Weights of a small GPT-style language model, trained from scratch on English Wikipedia.
Size: width 256, 2 heads of 128, 12.4M parameters.
Architecture: RMSNorm before each block, learned positions, biases, tied embeddings.
Training: a variant of SOAP for these matrices, 5710 steps.
Each number is 128 + 32 x the weight over its row's rms, rounded and kept within 0 to 255. Layers, rows and columns count from 0. Numbers have three digits each. The size before them is the row's rms in percent of the matrix's.

# layer 5 MLP up, 1024x256, rms 0.18, rows 604-712, columns 0-127
097:136144170125098172102114095129076170127165145097199152103169131176134125120138149120142149176143133131227188130079119205141149133129133220142122120126181159119142194037118129190109133135146130119114113156174122089176192118094147106146155088138114176126175087197164152121135085122091106105104115171101129105161134162212159126140108137177145110075115157147096097151090083090150141172094
113:126141168148124150085117073112144095165100152127151090128199130186172112113104079114048132167076157138143145128092127131119104129093146156067128085136164170132115103135092153112138134183073082125114140111187085168121135128158171053131164146143082080142128077077109115145099102165155144139097098117150101092125131101185095113138125090149112108118123136128156060224137108112098140131147
109:141129116200154131173137095145160137170167138146143135119191107117164132152171164161126101097103092152153102090145088128123165084141178115174180128129066074128092076147104138156109089115136164088124135103125069138062158089080049110157098091126106159099152089105135158175166204154150104143166121171200155141127133143145205087171150096099148090131112150158145111078085128140167111090158
108:154180170081130142130175123120117145128144071171123132150150112198087161120154104129140139135134170085150094174173113066140151073099061128103155122138085183131151177076128142097069137152079081103156206129154105157174145152149115087118138141121133096119135137128111141064118188103081134101106068110131098119160175166150133125140136146176166122198103103156123052092166102119146129112080
109:130136094143098143116118136141112120142142104071101162105127141081142105124108082039157084138126124104149101122099110096211153114132115116097087210126116128144103122120068107114138148100166102095137125151136162143097098165093152089106083145135144183174103172125089177102158142096129145157147087133079094108114113147094131168153130140118136099132102135152181146105115161123102167174086
096:160136169130096158151128085137098184129065120130086167137120087123134112090122107107157145108137134112171132188087089126138114123128110148156096192116028126170160137123122168168084134085115162154130070170112155075117164106075133107144119158068143086106142127129130151179168120092131133088125148141195122093112086145152111147126152120107179090136102134172113137118111152164104136075125
111:131141085120082134150155084107161116070092102115180150072135159128124093162120169182109183103104146092057161160146085124095107127082130171117172114148110120154054101103086175096098166115122166130116075122104135141089158114134140142185100112103106149152119078146108169154118107166137115110180100130147148102114156065120155100141092131065081145097109081130175113120125147159142123107115
102:186103131131119152113166086093169110102140149080180129162096139076150156061098167125146076123127158183198153072096145137180162094117114155095203076080158113184116138164085165162166164145151163143137147146135167128126122122093156103162140075142167113096138171124194156123091189160172164134125122111128096199103172125159159158138158217115153207121073103178192129125138175141155123131158
081:191090113119123147161100090135177120081145136152079092109123174168119204092136143187138132119157187102121181159156095136188100189117152158096075168117151122092132103149147159187104184140109165183110099121103108073051091118149165111083138119090165106111182124151063139142131117101134142133092131106141094123150118107149177104116153085171190139079121152112142123130164106130142117098074
101:110138134121135137158155096112132147154142111122134069128106138105153104105092211113104119169067138171090097152111165107121179116130119189171153121114106124160161156138180122087126168110169120154128087106170151126167134055148141121129165126081081068125091160187162158138108134072145183129133111110128105130082111177138081128127064124135144182086120200122154159144102091120020109129162
101:065121102153098064133086158104132097151121110111071109141119131112104133154134085104098159151089126131105149128162172103130098159106052131090140121145096114087141133132067067123109145139185108149160129090147147120148111154090185116110092139118111179176147069106093142137107111162115072135160134109104155112181178175088160153136080156180050118135139107097134101094118124208130096162088
094:152096122139140139149100172156111173106092111159127142124074088154186161104132121107160140081175146108100171104114169131137169130110158191130120109120121091109129216158150079154150147177115120128104126222111129159115111099170103094126174113090153121053173155098075170105108183152100191103135113161140154168123170144160123061118166084113096173137068192173139178119152101123177145109154
100:140123118200175098149120144133109109110089116108146159142156112124099095145164111152111154120146106129195097085160082156119107069090211176133133113124116149106136099103141162095139179088142098145153115155134112112120138165134148099156038080095148123137164144127132110132174151085186109192114087091155165163074112060153130164176172149158112146106093083123138168147177131128101150145146
095:111081122122211103104134110149154110111047112107164134147100154144116157133085110175116106097082152187117144107181161152116170133113109093138050126125106107109136125122144150130171094116194147140087105189188084137133123071113147114051131160124141138118092115169138111077155120104127120103148087110123118099116129162132068076087099178094073094105126148099182065128112115204109122107074
098:159087163138180182165112181157088106097104164162101132166144134114053167169147138127117158137108156124141091122161110118179079122089186142086139100108097118048101096130102125128100138149059056129162148159136171177142080145124150142129115146133173142124176081091168150131140059107141127158111147086144173131129144218077136101116125133104137110095150079083144107140114121141136098115108
119:159108098150151112135098123073074105134138169160146099137155119125074136174120155193144126138120085104114155106078104166148114153150138140167141072141111090072097143126154115169092124112127175102167181106121134159157150106155176165205126102122148146134135154140102097130144140165150093188101183170137123160064086187152122130160145065124103102073135102086154146111123110140063142206139
098:129105149093122124134047148204115068125100135065149125100105136119141085160164129119120160132131180112155134109138149115110130125143176148115136165134099196084189144114157082141054112128138133141160090047175143096091150164105064184105153159119100166124178147158136114092139162086148070156069067154136195122105140170127095190112064145134100162135114128160083144152156093114156135085116
100:122196110134083117185129141147195127136167127159119184125120070073152090136137126118129073156143125119127163183092110086154126151162177136170110134130104115106136122112093136063111083135187061172125141167114162154114111102162187135146077109132161129150162145163100109177106135102112080144165058110134129109184046147161105134167137176118168068058163148097173133128135099205140137119117
104:137138069170126135071149110098125164143146091162167127106086078140169131097161138139110098101155222073077136084141078100128091139109127141185121131120171200145045086142057178121130122151163130154136125132151116172132178048200148106141136127149102129107077137135152188127178184133104136132124156170123156151130110127105114068163154160142133168034121143148212140125058068114102133120152
103:102111111128162138105093112157094076110097146168178105170120120082109111172115145144125074142102122094144091072178109128091122132157181138134128112147147088114125096144069137126139154058120160151119156101091171143121094130124140111175114127134102140111109110214190140148163165106104128140168116168160186100119094117191143086141092219143118146128107107193128103084105142164182131086144
096:133145138036142092096159118156145086158116072143205163109139128114138201098124184182079086108091168097061160148137065165123052106144105115059144112122117174149125075087156192128102087143183133106146142159145129097129157154132133069131156155106125169175109115100182134139147130133114094140135088135107072078098155121115159137131147124157145181175139100063110119191149113123152092104134
083:156156140157155136101089176173087104193100151143177093157131138120163162150117165089120129147141134157119174127139129125106084164113135081130063148131082155126079081127140180174141097171124130166110125137109142177123084154172103094150195191119086089085111132102151068084115164132115166113119115071136113117111125116099118139129170147142104129142156171132137146070082108107159142172141
098:086102088087125154079166157133130153145130143132108124108139163126104132200108103136143109103103151181191207136122136101159129082111145084202150153151108144133125142101155146099141138137135121115166090158116127176097117148161106124120150121082146159108124151096177128152120036107099165148131101128136178114163111111090103079079103145165116173067074121106126073121143083110161118159133
102:095123122132167122138102123067069117098089059089118055121118130148116121138153077073111107153129159158137195145125088140129164087116127143116112147169165117115114096150148173064141159134224154160171118157142176135113173108116142125162121112132185143083119108145161101083107124074127106141123145223129153133171187152131176112086110143149152147141081128134121091169098206095157148158114
108:118087114105115134137134127123154160126052112112157098159189176089099073095119124164167154139089093102078144117108132108149129119129146122102118139137099159187124125144130139111106151087159138126098156180205098108178064140116093107175123086121164142139104138104073152086162177127151097144121184162169107101134117163093096123145107173119090117129164140142088143074128086099106093078125
102:102103112139188076103095182115141106106104113117111122092119174125125113090090140102120170080116215111139129087118118131147159109166110157116165178137136121117136129101126136134119114132098125133175105080133114152085122127102113178141055087137165117139148168102102205075094129140140106111095153136098120106125136103139174142169135131175136073145151129124150133133109117158163097103168
097:127110159096217141166115080144224136059160116146064083105103093159148146160162108116096136121138150138146128156193096158182127181108114140094144128135112115126177161141134194136121077078100084066133115116173114126165143078124139113174114098153146096114161146113119132111122129150090138128165079068141184126140173096083113082118118096113145116127117169052093155143174157154162166117121
102:099115194148197100086119128100129117196095072128148130108156138140108129099064018094208085125132200084114146123136148088169175160062130109153114104109167135111122077158065159176122086150102111158163139094092091134173178146111123116118102115139076040172147113098103106137118160075148108104090123111184114089131126136192126108150107111124206180124124144125153118126104108120171142094119
086:128153123170133138102113127111076155120154140148165140107117150098137134135143126122102119125115093064110115104126131150140108224123110113175159168202154134047140139143184127120206162127128153107136141147092074085142139195089135105093150090121141113155107102140111149121137124125137115100094177146082149131111150115150131143171163089149113127093216121223131158076128095134122123125139
096:109145156095121123152108120117052138106108120132117160041111118166186181132152133063050130155109134118081125150125158136127215171103123120156158112102169109116145098149172119127151135100129131121104090179164099155096121091155132083114108167144114148114213161134155129145123083138116084117087125096079125089086085104141130068132101150164107118156185136129172140200135153115095156139093
103:105078137158182091161113190140163127096135084126086120161109113117192137032152132087146075149101135090162119165098169193132127069135189162111080158068121129166175150110131071156107120119130158120132085147159150091143125125136121095105122113117153125113182119140154145125185141146085159061110119165154095095093109109148139165132096162114147183151094130094155095105213118111107187164108
099:119172108141165129068103158144102178126159122113128144138111140102142123154108188137114125133108134091136084164130138092149102105096092096195136102085099098116152136149144193145068104129084104152124192144125127165091159110136148056114131072112130155111119095105068158126079164108144113158154146081186113147119156110091131129200155135080170108147102036098170137119130116115108137086060
087:156186091136116068148130098114122116106152172144135101068118143106159127143113093105099158141054121126142119105123143137089142131184132151109108187123094115120159160131154227163112172096191126093149068158179144125124129187146105140178149125123107153148097117102128111102171183121129150143112151129159094141142176151155202101115116121117177154140063097148157142120176181091141139129105
089:131089133103148080087175141180066130118136124144144116139106143083123170095084126136061149150150085123169133072120101179092140154160122148124099093103104131097125122112139114139049136081140221180157179108118138143157130126121101122138038116098131151170120122109106150122140148141138090111090109170138158115088177137114152203147146156171147136137111065099145142137118121153129179090164
095:130147179171085103131089141133095145080122115152155198118156122153198095117142137108093156157050166142191142080168061173179139132104057128055141118093136115153156097104167146051093111163090100164134101122146112176155113135105144157180093142137107104114100098111121120128140180145190170152121090156124148130092084088131092109105132104117116159164163135145054120100158144124130151153085
104:167130110096143159142063174147081107143140106197129109066115173117098076117153062136172132136135155134130082107114137164156111128132159128116162141194109047112128171150146136081170111132160103091170133122080151167161101073129182141115116100138166127120139142112121140093081167098096081110153134160137125093178120166176118125137068152165105132148102113163160113110168119093073089103114
104:085139159063097130123115127106119109147144137134155120112095087099126156097134116189107163099115106113155130171125121129163060092170113141150072052101094120141131130101139089141121111136115100104130095159140130123110154133181159139138111137165098166109134098049189082136077127110149133075191043159102078116129113107104167102109104186160060123095140219161115060154080101131143153100166
094:144130112110131202141133219139101133137095086100135112120115144098157063143154090105096144116187085180125186109160102107122133164121109127152091136101107070145181085110090088162113125152084115102149146148174115192111133161064144103199142077188112098178161165160122060125153156123134105111106092153154124104184157107116097132157124169111134128058154096129125130181144127138181130118145
097:153133084101108124120100124114139128089111136085065112099111135108200164144144114111098106176101133141112147089093161122165079161128095212210171139159198151162107131055151131132155087176155113063164119111118117081127099136083136156103133150121088134126084187046157150132105075099165144145135117159136137170126108024140081141122171171128135130134083144145115120110097159135153162153095
105:098080113075155134128182101089132144150117078196116118147137084119152123125142086171150060171136127137115148136128142171192152143159101136071198122134164115155131173075099119111094141054173137123132147131036140120145136150141090099132083132124163151143152100131139121085105124091081132081139091082166155125152214178099082092180159080089121104167108180164145155116091196151189102155115
097:153098060108095154160136074137098121116080105170125170120112106169122142088115201137106158103101132124138170168106115109123160113111077171173085127131106127151131103159144134156126122118109129142147124113086081098156112213150082067111110117120092083125147148104088138106107126071079116143081137150123165103093115161160083110121153108118119109128069133138097127199157106114113064146173
098:140185078160125118091197129130100151108175103148110128162123126137157141176139113090186156091175186156152144163111114108114143139136082113160144086086086149132197088163115092141073129155138071109081128090107156143114118110110090132124150101146165122101128091108142086046117094087155149175127149149181084095077084128143121057100147079154099125150100144127190130121126195132130184112178
097:109167101106184152118132158116147085122098184103107079157122181186146128180122091115071124123145113132156109159155128157125132102165158107140134178120155132110145082117133105089124105090136168110196129077096083115127131128168162163103158135111130096117126122152179156133125131197181197172114106108150156107157140107108135101124159121131183120225068177121093131202103088173134125145149
101:058145128103177118109120121229132112156105110065120122162096092144097133142188115103144167099132207174142126193143130112162187180149113155176113114144110192109119147108164130106135138144091122120201130122214094129104086076052114093135106126099146143162118062063154105151117165109147070153092132162118123125147109143155117069170154100154153180115170080128122178148129068115142100141108
109:162159112164130126156087118111145103090121160104080122031143164148162115178104135109110138089140180128089069101126123179152150147113151118126136120169101166165129127098109158148094141153112134150115198113108078164121153163111168091127091083106135085156110127131122079176145070122157153138129095098164144162149129216146201096130193116080160154075088117124163150107077113095108101090143
103:133132128116126107122172088083136130139195131152152104102063147170074093109130186074104159153181101179142149141103083120159163156105209133175123150117109093113175082121086114122154155070116108117121129178113167144101113125147194175148136133060141164072171132152116110113118132120134126103119174095028091105152141110135122073087157093108118167126091105122186094114085172174096141125140
099:100105165115099187157101127133123147153076112159147115181145156138128143135109183204134110120156172097160156110139184160123138103155124131124114124124095107103149129109100132156122123107187148134138145134140068086171125172107138190032141125193125092120170091101164087141093152172133128111079112172155130149104106103171131131101144144177131065157099158160129059146166157118166107162115
087:148184123107059141131209110071165139124135116117157131145103166106133122141180133111160142178101076091149031137147153103136160103101127095122132126123131142105111187163120093114174155110069087162092107085126126142127229089112151110121108099165128110150097091148169185144161146076178152155154119094131174140089116120179098162130115105136117111109096169133110129136101172204149122166063
099:134186094125128143150150131128115133144191191137094189011146138061153126137111152167211076111119108115196146128115119173117169096137133144187119137116083149148126105108155170090148098147137160109156117038141153132164123108079076091141105108137109142201179132131123128082120108167054155127095151056165135166112152072151091118131102132077155127087116185095108165142146133128067121115140
092:137115102121067121118122139135160105106134120174112182094141103105119139189161112106055110097157123140129147198142126105089135122148210065155143056115141164160126108114153135072186134124097105138147106107136107154116088129093100102121125162127078110186102115131135128144093122186113072151133157176191123130120091119161169162136108119134094157177200183097136129119129142077113115152105
108:141185090082153163112122149172145130171110156146133120177120081115147075145140203113134143154148168128126128095116122134137138122129187113115134114125169161169096089099125147063079170130088122160159057103080095122141157114150095121157166157128085138087133170115093084159181111143130066139123071203168121135090179147067153093132112158129101044070098149107146215133066107128152155070104
095:146097114144167138117087115158103179080155119152138175111141101076152115147136175174116122141161126108092122112151107122149116118110100156209197123218105163125145117148147131153119122162096126150163135166177152102134226121165168150140117148103163111071109133128130128130113180163133116118103126144126166173137122102165151091178149055109132129130155115073082190120135155082091113109168
108:167147158150148155100078116123107128128134107094131198168146065160077101204139158151136149128124182169119124078079104126169084061133166092165170140123104147150134143076131093141113131090101138165128149163126150141096137107110165155170111158110183091139186133149098095107128110144175161095139123151171169126149149135201140118155165073149121139148171158090143132171172174097120148135149
105:172119129107128137075074101158175143095093119070131083141162172131121117112112158103145141197090158174137144144204108103137120063082135082094154124135184149157120087113099159079168131082151143119169156129099144094136140088167090133116096101054131142076138131078061082177148138123078105122148121116136144145147103116103150147055184101178157171114121157138153104138146087172085154061136
110:092079087166141109151016151141123101107153101146153169156161147088146111154081161144088119174151130136218119122125126121088106112166089136048110116133148188108098141119107130133187111096120142132133100142079129150132098171100140109208100120152208070110122098123148139081100121160163189094123145105085085179111106125157140103104099123132124074104189065137107114137125157078137102138052
100:111187083127163095131138149151128156085145121119103174093149122068169143108161086106131091078095086076138135189187172122130153074154115166133130180112108117116150120138105116150133118116128173054112174151133139126166128104146157160061074112117134162102130122132106123137117114160151145127149090190129134117169130134153130108141164133160085122043105101143111111111125135078070127084096
101:156096055103118139166127168085139113156125123109175104102171174126219213106145122099142000153138113089112088110157105101117173116107144137159164154099098145111113146112137179118153085082164146131151149154144145130112112193191100099134103140109127141135131110135105084168118157129164134100123147108154056113112196149142061146155119164108158130161134123126168092079111070091153055102098
100:214142120112161158156101199142075083100162117135144103122113180125102177120150093059163090073107124168092103155096101118175098096137108153157145151170150138112108102124148061136135123177133115171062145116134136122169142174099118048071083134147149147146122164045134159102160157125081150164101175136119158106103117096125168115100095163070116151107090134107133152171161158159185115189162
088:106139116093107120122142111145142142163145124126131095109140132064104124075117085080126133149183084102115090137156121108121226149074151109213163152140069124157122110169168098170128121099071202133117106225111106140150119165152118113124049102160149159180153086122089141120124092067194115091086109129164172127115104122100135083150137143130136049101110125139152191175126170091138167145117
096:185108126129099102125117148083106092125121138142127158118156131095120123111124127119083073099112144149164105138148147128157156162118086162178134130057123144141162101137126141171149144057016154127158184099144128149147161077119100154097137086108107137153127102155131176117084079050088122149192132130119141098117200129163172134087118128074075161114108161212127110089167117095094111161158
110:149098126053132117126110136178148163185045173115209145045204173142105135183165100172140142053098102110073125117094062134099093123158137087191173126166075152177124141123111128145139118134083123168138132124096125149133088117107138138162120139120107122150128173152127076157112128160147138119149151203154173076103127163154092160107091130115153063154094115096172123120137097154094167153134
097:102114057146126112136132196126091112113188141146164144092120225142133149125140182124129157136123136098100159131099152113127124050086111187179124139205110082091123134178109084133107172152138129111152089155128148122065143087187154175109146124182122182099151145088162168067144192133135107098121166136057074119124104106110150073170145170139143152157069105162120175128119168102172159151147
107:166137199096127101143115120156090086104143116133132131156117100164174149177130152069124154095068099110119161182165115162151128148126167108149098137174132141128176146127128123113104155213163143143122200112107207075131084154072101120122137058141120076120127154151125125132090090141115141166169128162107075122126189135080130072146157129069158097135127128130107097087154139121113079191162
098:183132102099075131103098106079201122129181136087097133119172126119113104166097106145130143159156175118124146116095124148159118132157128156158105184165142121130146051157128073111080096161102123090107128142112130136114168127180157096120170194173188088095168143135103122164152054097113093183099137207182160141152088131131172123114113159148088128082119126110128101124116133158158156162108
129:119136106109114115071115118116145122137105166167131104145179128141152121160173170092160129115172173098101158087144133077117219144149116084201156129148102098145135162138059129124163149139104167080105125162134166141158147071154053102097104135137141077081149120141155176147138182134112050104099142163109129168082157116129120108105146137159115131097123173180103046140112053070159121144149
092:142147077145146115098094078132114072092070076122095105155100120138081199160151056154101076143128166068121123112144104135140101118144121150143096089149076115042124133124089108137189097180112137142121084112154148103091136101162134134106131113100157093088132118148060089044074133118134094082104136133097101117157124113088128083074139127146127152175102136151122105180173103153143098115135
107:129126137188103122131145114095076096152163092168166132114151109129182155125139137163134114083078152121082198141119101130112122196161180134145118100134132155132108151119124109141146134175070137106148164160118101162101090172127079116105156122211133120060179122116137137163166119112106101116161118137136168149125114131109151128123132210143131156136123160091190082203175134181093130125116
090:103125139078102137112067123155124126138112119183143110149105123174166086165063098149139131084140115113135107102194129092185139121145094101135092160109122111153145118128107157119099130192152180099118088123101138110146083093094191095181134106124111064160069186166152117106123081176157212100222112110134165138132150145078137095111100129146082100090112073133133139160111148113109139091119
091:132036131085134109106103152118134137137124113143135094131183094132182166094065101112167141160157074145138122192165125178186134106116149125134194144064122168147162172135094116121106115085112190145144088153114162074102117152122057162144155130158091117049167129090128150089119140143128128154126146128147183121093114095169104139108044129110123082140140171132126087148107120103181102144132
098:081126029149086174099083148139128133129097120080128131121099151146168141121116164121137098054159185146146108176153150075196156125141146136088185133102106123181167133124154181178111126109149149135201143108168100101149166110140092145220148099113103147070079155065137153143106145096088163130198159130118138131125117170101155160167163146081136160093136113109133097131103161103142103057088
102:124120118102099121159143163127136047124127162078079126114126074112110149121139130090123082130135143147087115135161194114144155141182125113086177152160134145103112138084131058075095132136130128156161056114054136115158068094089148130111139133083160167073107151138116155164078130192135091109079198096168130145156134149142107131129133117075134135159126170062155106156138135056104132108156
096:114124108107147153127187123137098124090163052097085125104141131106110159145138118059168043077159084132132132139114088194133163116108166107147105058126083163155148078095128166136137122102098165175101056174091076152142122056092127105135132068166115126115134108109139101115078070091145118167147063144149147105150127170134117098087112137138136074163101136119153136149135103108130117137133
107:081147164169095082148203123155142139124090081158111103107095176092129108103099077109128083130197138180116119147149200184111126163118152116163135139085143097087093085097164183103089158158150101105105132164198108096101113134091145159123089154081135117110166125112163105214100105117110180156119149106094162148117114107148094104177130150153094165172113112126129177134104090055152068133139
096:134161138061139103105114144128092105061191126118160099151136115120086185180120127101102104100129159150115157149159111149166118141174142117110078139132134147107127179047199124129113019148151096191174115175169163171122120137103144108128068136163125112092110149098152167128125106154115152104140161128142121151173156173147035137122069116194099113118115080117115077114098118071098114150138
097:123105075166172132123152093142157122166134148063126125096073096152082127204177117121110125132099116103075125127141121150135113063152134161106137163087122081159132168150155182075103068107152102115161111141152172126109107089121166133124128135097126115131146112119121142178091090141077136102145134132082116065082067167054190041085111043122133138130118104153111109163102061171171088088146
099:164159077076126218098139147135076089111147149077068121086106136138177100173152164166118131103076112122145121098123047209156140086125161148090153099116149136135129134111161127109166081204082203134122134068141154121099126104108091137188161138207096117127090088125111123164125109113109123108120125139082171128119138190098098148157129090099108123113154186118159130192104102131172159143066
108:188154087123108096096099090182124142138103102191146108127109137088081113078160118126163103161144129099116101092119144118082145160161109149098156108142127166100080084159200142129124158101186081089174079175120134153063120101168103147119133092127085079056186153123153173104113150097151138166177153131144166067142091078121147112112130134129114109102141186149106175116153142103203113111143
093:194123116116126145095081128161105136112088073122118161139161078078086190124111142128140138157146141105131184076113122103128141137157156147048116153093092143099150091112157132139164153181102155135157121099106122139097117174124118145141174076143119125118130167143110166112101160143177150119135105119144112146128080109161157117161105148125065106159078150166124080196190087137168138126155
096:177147157106168134098174154108154053088104123138130117162181182124074133135113209065143088162152104141140135076147130170108103115120093172111122109149116100143076139131116122104158136214144180113124117181122122104151156130133177125090088140149107163137171127164130112143098131140116078160141101114120079124097056110189164090137090155156159154136140127110129098087070105117184188079179
107:126101138099184159138131089102140118089166129124128104092112215116166155129146085129120122156096160117095113107083182090139077073128130105143118123080142121153179123118164173134150119076110129109123123139127126090093129143113203103199162091088109149064188117106072128119150150099129096118133110192089155151114163177145117110080171077145080090190108150148086115062132146080103175116164
093:187169186123152096147121086071091154118119164137160145158132167136079129136139103070161109169158129116111117094142094108142148142129070164118133092110162134080165094123129156118088119187135124146084153136112148140054137145105099075103114100147099159122093111145175122131133116133084133161160128114155131145108145173170188084166125113095106068096183108110137103109165142095095131139123
104:080140114128171101139134126115144111178143076186092117163130123110119125105113093109137093113125154141119160150124179174105182111135110154109168139107063119101135163115108146101133107103127117092118110162173117195105106044095104188186114111221086121160149094129135093167171129088107158177102139129172121100103099089094123114097178102114123202110135119124142179159192105097105163108090
103:171167071109137108186152182186102128158103081139116116087094134139132139154171086151137128133127116084105137117180151123139191087092104173147144181187075112148195151171121092095196056142160103097115160097127131160164157123095120160125122105090142147109113080103145196082107136175109180164067171155137145167120146147107152103108155113094149186094202090092092156139098118098108135120144
094:139117110105156134109154103156147095129130102115166110088117116094152153182144137103171086059118172123151134172074139130133121167159173175079079072142137101152185089161132127100123115146134125086082107099103097125127113145156201128052094091139089135157107128096124174148084096193160054128199133156102099127137148085135083070129108171163106089156118142140120162089150118090167145087083
088:110170090105120127181111070107107168167137075131105154159125113136126191118076140159164171128124120095117105119117082119111118107149113179136146147095194187050152124133102132104124101085131157108153149131120143140165132164158142097120100157134160089132145126139142107107155141108191177090119140122138092118116131140071108175128156122133129098089124219060075066150093139143073089119192
111:075109090092150079102139135077131126083200126125142123092163075118159162172136124177125102128152149125187118129178113122094129192112072141178143071172175149144163110141103129123111123200187152129212178144114130104070196106152188167097128106127059103132100139105129067195096098209133096134153141158119127132147074102120087068130118107084094056187088146093102200126141126118173114083149
098:092163180101101144126141145096152128107133078168084136123109105119083162173134099161195146089117156108090118149118079091127097116113103094131125139170118130134180080083153116090158124152141164110130138081111139174130094080060091134142157158082073111166161081124113125119130063109114172105146146099115070134107152087178164100159123128163158107112043094133111082100064102124086109121142
101:102100122134111101098164145117168202165177148083109059177135121163138099129079120134137101135136098124114099142078105198169154087168161170132127110109077158176132184129101153146231157107153188130135101129188110162169122149128141147109122120194122084069110129132096129199104124107170145134130135108122137122086121190060166152141096124125163121121146118084098189128120125097080149151091
088:095155101136140084118156089126141186126121134096148170068099215112142168091138157141096165125187161145178140104136163132146146174114133157163147096148112105104159115145079106137097092098189126182102143096118178165166146121135143108143152098092149141120087135111114191158146131129087159152177101114150137156128151099125096144156145121141084243087077076153143121145090101111148158052122
101:128065113200097103133050102082179103147114123121193088043118117122099137141160067166139136119068176122134097139108106153155145139058145134149151128166098165091178120095055106113124143124155166152124078142189113123143140121159190151210112159134115086119132156172092154109122152152134095075124173195118109165152041146135137106152111117148084085147080092196183107121055078105134059087140
091:125134165157160131095068148155147141128083135175147129196100106085152097166099149173112092170171120126082105157152122117139078144068147167094131033142152140138194107154104127189116145138143176108165153140088082135178121121114106068159111147126171104130170090125132137168091113122066072131104115127139130175169134165144126147144121105119105093059098116115109110096113083146065112132143
089:099118094108120114122160147107131072154148068046174109151152137084093089156133129159181121160155091086091154178129195148118117150127125133148096137132156105157093101107116138094089159132077149161094150083114148179119081067095017102110096146082138099170131159117130140163090096131077141147156148155135091055112127144177080109106100129117159105095132144103149156198137156142188039106175
091:134149111111184101161155115166137178116112081181189109114090162134141157110120096130111157111112126163142174177097149099176116104142165187175104133146141064128127073144149076141126117144158150145110115155132165100179156064100148134130160173127094152142100115155110179114133157099104136069179130174136133141065156167137137122155147134085183092163172128169147134099101093167137134157198
095:130144151110083155099100152129055101153168121125119128139131170108126122137056147151060136167108174151106129168164122085129115164113181151127109118129088119171096117115118170153098135144085133141102190140140077145095115154142108145118108123136125151156160160140111138126098125086195150153115137103137166124104114136095159114124131149099108197083064090140121074134077164142104118043126
103:097109098082163159061132120148105095113129182137182150080144110133089101119094110099102077148123165149104143125178133109056082156121175118160090118167135149148168085080147195133135166128161149119186102113096181135153149133134040122165148134082082140110120190116115186080153125185133133167115143153083120104123103093110094096083140142044134166064112124182133144101099100158145161132100
108:178104086096132088136148120130125152106169146161151115127126077131081198184131103131133091141107179090067129067083065143186150138151137189137152125147161144079153096091126121087153147175174126073191130135125145131156148093188089126116134157065083152103152150112087147125145152098121097098128128132142147120144155157122083141124119080176190141098101125060091133059110102144077158151095
104:120158130024113167163087175143135125105229137133079143137138108129154093100133115125129107084062125094107161144126149118100135132172095123153119156147099189066133173067118105161137064111193164092157173196148204112108120084141154157163143125136139163124148108069101159128199165091124068125130151138118101149078127111131141119183143126105107112136165111194058103154134157085144193152134
092:148111138119141123096108146132140116104166127137124134149024137188070078211065121149117116113101141136081149102097138115147193178122150101201094097168098182170134058131096088170064145127094135108125120108121148161160101127099158113096097106137131069043158180163076109139137097117111160159165074123139149096165114099093071134138157154110090124086164081109145060142132115169200127142156
086:124155057149104124093135168122071158052159155107108109103130125083140141043112111076071111162121078121129137106139122101124123078161141180176172122160131145085109126124114100149158148176070130143031111106074212154147075133155149079119152067128146159158146157133132056152131093097144093055175124090124109105124147127152140073131089142161186171127129113140149141116134063144092101091175
105:148127131153038147133106152186161096140126087154119136152123135096168128154098081110174104136109152150120110113149128106188170127124069133148134181159135136069176146085189174174090167105076157126154130124084113183161175053124137129148062135136147110163148120086127103188111137078129168100117142095134151063144170182115154123183122122167114124102116169171127064179150121225089168124141
112:125121174118103120112140140142187137157147136132141115086119123141127152143153151084124135135151154148159154148152104109151083149147087123105095151121122078068066128127070136126173139084120160094166159154158078144148088155133150077071132102081038116114121131143114125071163143105124123146100103074107117189098074171093166123060161082091090133137108127172102144184190134088063075175169
104:167141165133130103083121134128089206149091112102102186116111189140184168103136110185190131153178084164200116170089084140129105090132160139135169128157150120087176118158110107115099115124093119077130100129153125122128107146094103141185133112134130120158169209138087102188139149149075080145141148068100129155095078129089135135152132198200144183087073128222160133198110121183121090094133
095:127162113189093152156102145156128145099137109105125129101113106121099060155109187155134150136140125110133104123106150152156067124151160114134120088137090136157179116112134079140157107192092105093096144088096162103104102143148126160141132106129174131129159147076089092186124047143148102193148097176116082188145153096120176134189182116111147124170082131154194148124071118099197066102118
093:067106137115149138112162157143161142131070157138141139129122140080103086126147101150123111147118080094089155132105105111137066090069144087136085114146080123169150139111079068153117166125107064142106131104171098071132135113142185064113138207102095163149129191091138137098145138136100096129146128101098139101101209140128135108171154130139181107120119124104199136151131156129089087103052
094:115117161135060084091120116077142116126139210165206091164124130081128105071087135095062149108080178136144106130177080129143097134159130088145137148119167114144140126124073058173073125127107136078135074097130119154145094112133123132144124087071148118106125134067108088152119074136089135106169131209123161157086089135172135123148172107121172115148082090154098157141090150060218146041095
096:118118031204147103108139094156103048113145099169170140108109104080114069106128166123141129151119188148095082114164134101117070090132146163112130168128137131115157175101152097122173148142129130125131139045098097085161154112068127148084141064150087150137103076084094152108114149139162160112127108096104175164143085121125129150140139120141129084092065138123173119132106100125160091122143
111:167120100084113124113105134089138107108145150121081061132140133064146116136190107098117117157139137118143173121164219065103113123140132161106091092128142171103101147123143135161104131100106108177125089202147157133134138132116177168122048083156164126111175227134101147083128102115126117081117139097110105167101106130136136124064152083202096178159145126126129112128105097138162184175148
102:117093141142107124143127138158129140071121149160063101104141150148152164169081138110144183072084154135095145119103104166145110169160199145146037083112064120129156237187110131164171131117130111176129165120119116094121183104144205143103134138147156128138129159169094158094170155131147095057112145131129118156128144121209132156157167126103171138090084140192089166126142141106147140088171
107:183124120088160177128157074132141125103089124171142084106126138187179179080140157135099098177174128143148138114172072103142131133126141124110161128172130123128154124116149140125161128114078144119125089130117134105172115193116094048179121056133142161134143148174182119105171149084113108145148109143146124113083146132095128067111144146137191098099100154139117118146169020076138147101097